config.toml
n_head = 5
activation = "tanh_gelu"
norm = "rmsnorm"
positions = "rope"
rope_base = 10000.0
rope_fraction = 1.0
qk_norm = true
parallel_block = false
init_std_up = 0.0431
init_mimetic = 0.5
optimizer = "laprop"
schedule = "wsd"
batch_tokens = 16384
seq_len = 128
train_tokens = 180000000
Each number is 50 + 15 x the weight over the matrix's rms, rounded and kept within 0 to 99. Layers, rows and columns count from 0.

# layer 8 attention query, 160x160, rms 0.142, rows 0-13,32-45,64-77,96-108,128-140, columns 40-79
46 64 63 52 66 62 46 78 51 44 64 40 42 51 42 48 54 46 54 60 29 66 49 61 52 46 68 54 48 26 35 75 34 54 51 32 56 16 58 69
64 57 21 58 74 69 58 48 52 30 67 16 47 66 11 59 71 43 38 39 64 45 49 33 45 41 69 66 56 67 59 47 49 18 39 48 53 45 57 47
39 36 47 46 52 37 64 53 37 59 33 47 53 55 36 51 57 43 52 94 35 24 26 38 76 48 60 51 45 49 48 24 38 62 47 55 37 48 69 67
49 74 81 39 63 47 20 80 51 37 27 47 45 51 64 38 81 54 33 59 76 69 53 64 47 42 61 54 49 59 45 46 58 13 21 25 66 71 56 38
57 41 32 62 59 65 73 52 51 51 74 63 35 70 40 63 37 65 21 50 63 47 66 33 46 82 29 41 62 55 63 56 71 40 57 52 47 32 30 64
39 46 34 64 29 37 91 22 54 35 74 53 44 40 66 44 27 51 19 55 13 22 66 50 58 48 66 18 50 52 47 60 60 56 45 61 66 56 41 56
40 46 42 65 51 31 54 22 75 25 71 35 36 51 39 54 46 70 27 42 44 55 50 59 35 54 58 53 45 49 67 56 55 50 51 60 86 57 38 55
38 72 54 55 66 64 30 64 24 58 52 40 86 52 45 39 34 38 55 39 23 27 52 51 53 68 42 66 77 42 51 80 45 46 53 43 62 39 53 33
16 52 49 52 42 66 52 41 45 46 37 45 49 36 62 55 58 52 59 40 51 19 55 45 44 31 53 30 77 42 23 56 44 73 49 67 35 79 61 64
45 68 58 70 57 53 50 46 55 48 47 66 59 64 78 49 77 28 34 71 49 47 56 69 70 40 48 49 42 86 57 56 42 51 57 38 33 56 56 39
60 37 55 27 50 46 74 70 37 42 72 70 48 50 43 67 06 69 45 72 40 62 50 72 64 80 53 72 25 53 68 76 69 27 60 43 74 45 46 57
48 54 30 44 31 28 31 66 43 57 74 43 71 49 46 70 41 55 53 31 42 68 39 45 94 84 54 84 48 62 61 51 26 21 33 57 72 39 48 62
57 57 74 45 69 50 38 54 41 25 46 26 61 55 35 49 61 22 52 29 62 83 29 45 17 25 44 48 21 50 36 27 64 38 63 50 44 38 56 62
60 34 61 37 64 63 58 33 43 50 38 69 44 55 62 39 70 62 49 56 51 21 75 54 56 64 28 41 56 55 27 66 68 58 50 42 67 42 47 47
47 37 59 50 47 41 33 51 44 57 65 45 56 72 66 59 53 46 38 48 54 52 41 24 66 50 33 41 48 51 48 27 19 44 69 52 39 41 67 31
53 43 48 52 43 26 37 52 23 67 62 74 39 42 41 59 77 57 45 51 52 43 29 60 47 54 78 34 51 42 42 40 17 35 42 41 62 66 29 54
14 67 54 47 76 35 40 41 47 39 44 61 39 65 71 77 50 79 54 81 31 45 43 72 82 66 22 51 31 59 40 80 59 59 64 16 25 35 38 61
29 64 36 45 35 62 40 36 69 49 60 53 48 49 33 34 70 49 52 48 36 52 20 51 35 57 86 61 48 63 46 47 50 43 80 43 59 45 49 28
50 37 39 60 79 71 39 36 59 43 31 65 65 68 80 31 51 72 48 46 32 43 46 42 54 58 44 50 46 76 64 66 42 69 48 52 49 35 61 30
56 52 59 68 57 59 55 24 44 42 44 52 52 57 72 52 49 61 56 38 61 48 56 40 74 59 39 51 58 55 56 65 20 41 44 40 44 41 59 36
47 54 30 11 26 23 53 54 52 60 67 35 47 47 53 50 26 51 62 53 42 44 39 39 54 51 67 72 54 43 73 56 72 73 35 42 50 50 33 41
32 50 55 31 53 46 39 75 61 48 47 72 71 57 22 42 80 65 56 41 59 39 48 51 44 33 51 48 54 26 31 59 35 56 64 40 58 29 50 58
76 53 54 45 65 57 53 54 82 77 55 70 49 57 30 45 45 43 52 44 63 56 84 68 34 45 58 34 69 25 70 44 41 45 35 41 55 64 57 36
30 55 41 48 68 81 45 32 44 33 36 42 67 38 48 25 75 43 68 42 57 60 55 38 51 49 47 50 39 62 23 22 39 28 65 62 04 53 55 33
18 59 50 36 57 82 21 58 52 36 33 52 60 45 67 28 60 54 74 46 49 46 38 42 64 45 38 60 36 67 48 59 50 52 19 62 20 35 65 60
56 58 70 48 29 52 62 61 03 79 68 59 34 64 39 53 44 45 37 66 62 96 26 53 44 67 40 62 55 33 56 36 52 34 35 75 44 56 38 47
69 67 61 46 32 40 51 48 22 65 61 79 55 60 18 50 40 46 61 55 58 70 45 57 61 71 54 48 45 37 36 55 34 39 55 54 54 33 17 47
68 48 17 37 70 81 27 37 89 43 31 22 62 42 55 44 61 72 58 44 30 29 29 63 54 72 62 51 50 73 45 48 55 48 52 31 69 73 60 61
65 58 53 36 55 40 40 55 30 60 52 57 67 64 76 39 63 43 53 32 56 40 59 44 20 36 52 57 63 65 26 38 54 51 46 51 74 43 61 43
57 83 68 80 59 48 60 55 74 53 40 65 38 52 66 52 30 36 45 18 39 48 34 61 41 46 48 26 64 34 44 50 57 54 21 21 51 50 62 42
49 60 63 48 57 43 42 34 47 53 37 58 58 49 55 64 53 61 40 49 62 49 23 72 33 68 16 45 58 35 56 48 63 55 66 18 48 36 68 41
33 45 36 89 41 71 52 43 44 23 65 35 56 64 77 33 68 38 55 49 54 68 51 50 57 41 42 47 49 44 48 40 58 48 63 92 71 49 38 47
52 35 49 66 46 44 47 45 61 41 39 45 30 49 37 52 61 63 52 42 43 41 68 61 67 45 62 41 77 55 51 60 35 66 41 44 43 48 47 22
63 42 45 71 52 33 36 54 64 66 41 52 57 65 52 49 68 36 49 50 90 43 66 48 54 60 41 45 61 39 46 48 56 63 27 30 47 60 45 38
57 38 47 47 63 53 52 36 33 55 65 72 20 66 54 55 09 59 43 55 91 56 61 41 54 44 54 53 57 73 66 57 80 49 52 47 62 38 20 67
55 89 85 60 36 35 71 58 56 39 38 81 29 37 32 28 40 52 38 38 69 57 49 54 34 30 47 20 39 47 46 38 75 52 68 55 60 46 53 37
55 50 37 57 38 25 52 38 36 64 42 40 28 38 38 68 46 65 45 60 32 38 62 61 53 44 47 45 39 50 49 60 41 66 51 24 69 31 54 58
64 44 35 34 55 55 37 65 60 56 49 32 65 44 64 62 91 39 50 49 53 49 45 75 42 61 75 39 42 43 47 37 34 38 46 53 47 54 68 17
64 51 31 82 54 64 49 32 86 56 45 25 64 49 57 51 59 61 58 20 47 44 44 47 24 07 68 29 59 49 45 40 49 52 44 38 55 45 42 43
42 50 80 40 71 67 60 60 24 59 51 76 46 64 20 55 48 73 75 37 80 63 42 47 15 59 57 64 57 68 63 36 57 44 78 50 44 51 48 43
59 72 50 26 36 67 55 50 44 47 47 59 69 43 34 38 47 45 66 76 31 53 61 48 58 90 26 66 52 45 31 40 49 48 36 55 24 92 52 39
57 55 59 72 43 22 60 42 62 34 60 70 20 42 61 43 18 62 32 72 47 56 20 74 65 46 34 28 67 53 52 91 20 60 53 50 74 27 34 51
47 50 77 44 58 58 43 50 71 48 44 64 49 50 56 42 39 51 23 38 67 21 72 50 32 33 50 23 38 46 44 52 24 28 37 47 67 33 53 43
41 54 59 53 51 46 53 58 42 29 42 56 54 39 45 57 13 56 17 45 62 38 59 58 25 41 25 52 40 62 24 55 51 20 38 30 33 62 57 53
64 60 69 63 43 41 45 40 20 67 36 87 66 44 72 40 48 93 38 46 66 52 79 44 44 45 15 91 31 40 65 53 66 32 42 51 86 42 59 78
58 58 40 62 59 65 74 47 66 45 62 39 60 62 57 54 54 41 54 50 40 53 35 41 41 73 64 54 36 80 59 45 39 58 50 70 48 69 36 42
52 40 38 56 53 64 45 71 68 41 30 38 48 62 53 29 68 62 33 50 71 56 65 63 57 71 65 33 87 59 71 50 46 16 51 75 33 50 41 38
62 60 40 29 69 79 48 44 57 29 44 30 39 59 55 30 59 44 52 43 55 61 61 52 45 45 32 49 79 54 47 37 69 66 27 35 40 54 57 07
70 43 18 43 54 67 83 47 45 50 67 52 13 67 47 51 45 66 38 43 55 62 34 56 52 70 72 43 67 64 59 29 49 36 49 49 54 67 15 14
32 64 67 55 35 27 79 43 29 51 58 84 58 34 19 55 16 37 51 34 56 40 40 69 37 79 62 65 51 65 42 78 57 37 59 46 24 53 39 56
52 41 33 49 46 55 36 42 81 28 51 51 54 52 59 60 72 37 61 37 41 51 71 39 35 61 79 44 43 56 78 48 04 54 40 44 46 56 69 34
53 40 35 47 65 52 37 48 47 24 54 30 58 75 71 24 54 24 29 55 50 30 25 69 44 46 34 54 63 53 45 65 84 25 63 33 50 24 59 36
77 64 52 44 59 17 71 44 49 55 60 81 16 39 65 25 24 73 37 33 51 71 36 53 51 62 68 77 48 48 44 58 54 31 83 32 29 44 44 43
28 60 59 37 43 39 33 47 30 65 88 61 62 56 59 61 27 68 28 14 48 63 34 46 50 65 48 44 53 49 49 55 38 07 68 76 53 45 58 37
48 85 35 49 54 39 59 53 22 48 63 41 63 44 38 56 39 54 68 57 24 59 22 45 69 73 57 70 38 50 20 50 49 54 60 36 28 77 23 23
60 46 44 33 53 61 48 38 43 43 55 31 24 35 37 64 54 40 70 89 69 60 43 33 61 62 50 69 73 30 69 61 23 56 61 55 58 42 58 89
63 71 61 57 34 50 49 66 57 52 35 48 61 48 31 47 50 34 51 68 48 51 64 43 41 57 46 46 59 59 32 65 65 32 30 41 42 44 40 59
57 68 58 65 46 74 51 63 63 76 45 39 61 64 61 34 55 46 51 65 60 45 54 15 62 44 62 58 41 61 40 42 33 69 51 66 48 44 69 44
64 20 52 42 21 49 50 62 50 49 69 71 69 49 30 62 35 63 22 32 53 34 65 52 47 33 61 69 47 65 59 67 50 26 49 57 43 78 44 51
69 72 42 60 40 59 57 52 50 53 41 50 50 53 58 39 46 47 52 39 37 35 47 36 37 70 65 52 61 61 28 46 41 69 44 38 79 38 49 40
38 76 71 39 86 73 42 42 51 45 49 36 49 42 57 55 50 89 56 32 37 49 38 52 43 69 57 39 56 74 34 48 50 57 33 34 74 50 40 35
54 32 58 21 53 49 49 87 54 59 77 26 48 54 38 63 49 63 59 39 38 51 52 74 32 56 71 47 57 57 49 61 54 47 52 45 59 20 32 28
65 73 10 63 21 26 55 19 32 41 43 28 72 51 56 54 66 41 50 52 25 49 23 52 42 62 33 39 64 68 41 62 73 33 55 57 48 51 37 68
69 43 43 60 65 52 69 73 63 29 66 28 45 62 48 78 50 32 50 32 51 56 39 57 38 32 56 31 54 35 62 62 48 49 64 58 72 55 62 79
57 67 52 48 43 57 36 21 58 36 43 42 46 30 64 29 68 40 57 46 48 68 43 77 58 72 64 51 25 64 66 61 51 60 67 53 46 41 60 48
38 51 51 47 41 15 58 37 38 52 40 46 64 39 48 46 52 44 35 61 44 46 45 34 50 85 56 52 46 62 72 54 63 60 81 25 72 47 58 40
47 46 39 16 46 39 34 81 37 52 66 68 43 42 40 72 83 52 56 37 35 65 52 41 52 64 62 75 44 57 50 50 43 47 66 69 34 37 49 51
21 55 47 30 69 80 35 67 31 59 60 64 62 75 27 59 53 37 50 53 64 58 43 48 54 68 53 54 60 56 24 43 57 33 73 59 46 38 53 11
# layer 8 attention key, 32x160, rms 0.14, rows 0-12, columns 40-79
65 59 38 59 53 42 65 47 66 74 45 47 56 53 46 55 27 55 47 57 44 57 36 47 18 68 56 46 69 35 31 67 47 34 26 14 39 62 51 45
46 56 41 72 66 68 63 32 73 46 32 43 48 77 53 40 58 50 32 38 74 51 64 60 29 46 50 52 50 62 33 58 66 61 36 31 64 46 57 30
50 64 31 49 64 66 53 53 46 52 33 64 51 59 52 52 34 22 45 60 41 60 52 41 68 49 58 85 66 52 23 44 47 54 56 57 58 64 56 37
62 70 73 45 81 55 75 33 61 30 43 75 32 34 60 39 13 32 48 71 74 41 60 52 62 38 14 44 63 33 46 75 54 65 58 04 66 46 54 76
33 40 36 54 34 34 61 69 77 70 84 27 47 63 51 32 38 56 57 43 42 53 39 45 37 65 59 43 74 71 39 53 55 34 38 37 72 25 40 45
46 25 52 50 29 27 52 74 64 89 62 33 62 69 46 49 85 65 54 36 38 62 37 31 34 64 60 55 38 62 43 40 52 48 74 66 37 16 12 50
58 26 54 53 38 44 67 48 59 41 71 36 42 58 31 59 44 58 52 51 48 81 46 34 59 70 54 66 37 54 59 34 52 44 53 67 51 18 27 58
51 57 47 41 21 26 41 45 41 58 41 50 54 78 52 41 51 35 00 47 65 55 60 60 40 46 28 19 50 47 53 55 37 39 45 62 44 32 53 56
52 50 39 58 51 31 72 45 61 56 65 66 44 37 59 42 26 33 22 35 47 41 45 43 54 28 53 23 42 41 77 59 49 51 56 69 62 57 38 34
35 44 45 61 13 31 60 67 60 71 28 29 67 63 38 41 45 46 70 53 47 75 51 13 25 75 61 35 19 47 30 57 65 50 41 60 56 43 26 53
55 44 53 46 17 23 49 16 54 40 48 49 42 61 25 64 37 27 58 76 57 29 50 50 42 69 61 19 60 49 38 42 53 74 30 74 69 46 63 43
29 60 43 69 86 65 45 60 38 36 42 80 33 34 58 41 50 35 60 51 32 49 36 47 78 34 70 70 50 84 29 47 44 58 26 59 51 48 62 63
14 63 44 54 60 61 52 56 56 52 49 47 42 56 38 44 34 60 36 53 59 49 51 49 69 24 39 61 73 66 38 28 29 43 56 34 47 78 61 41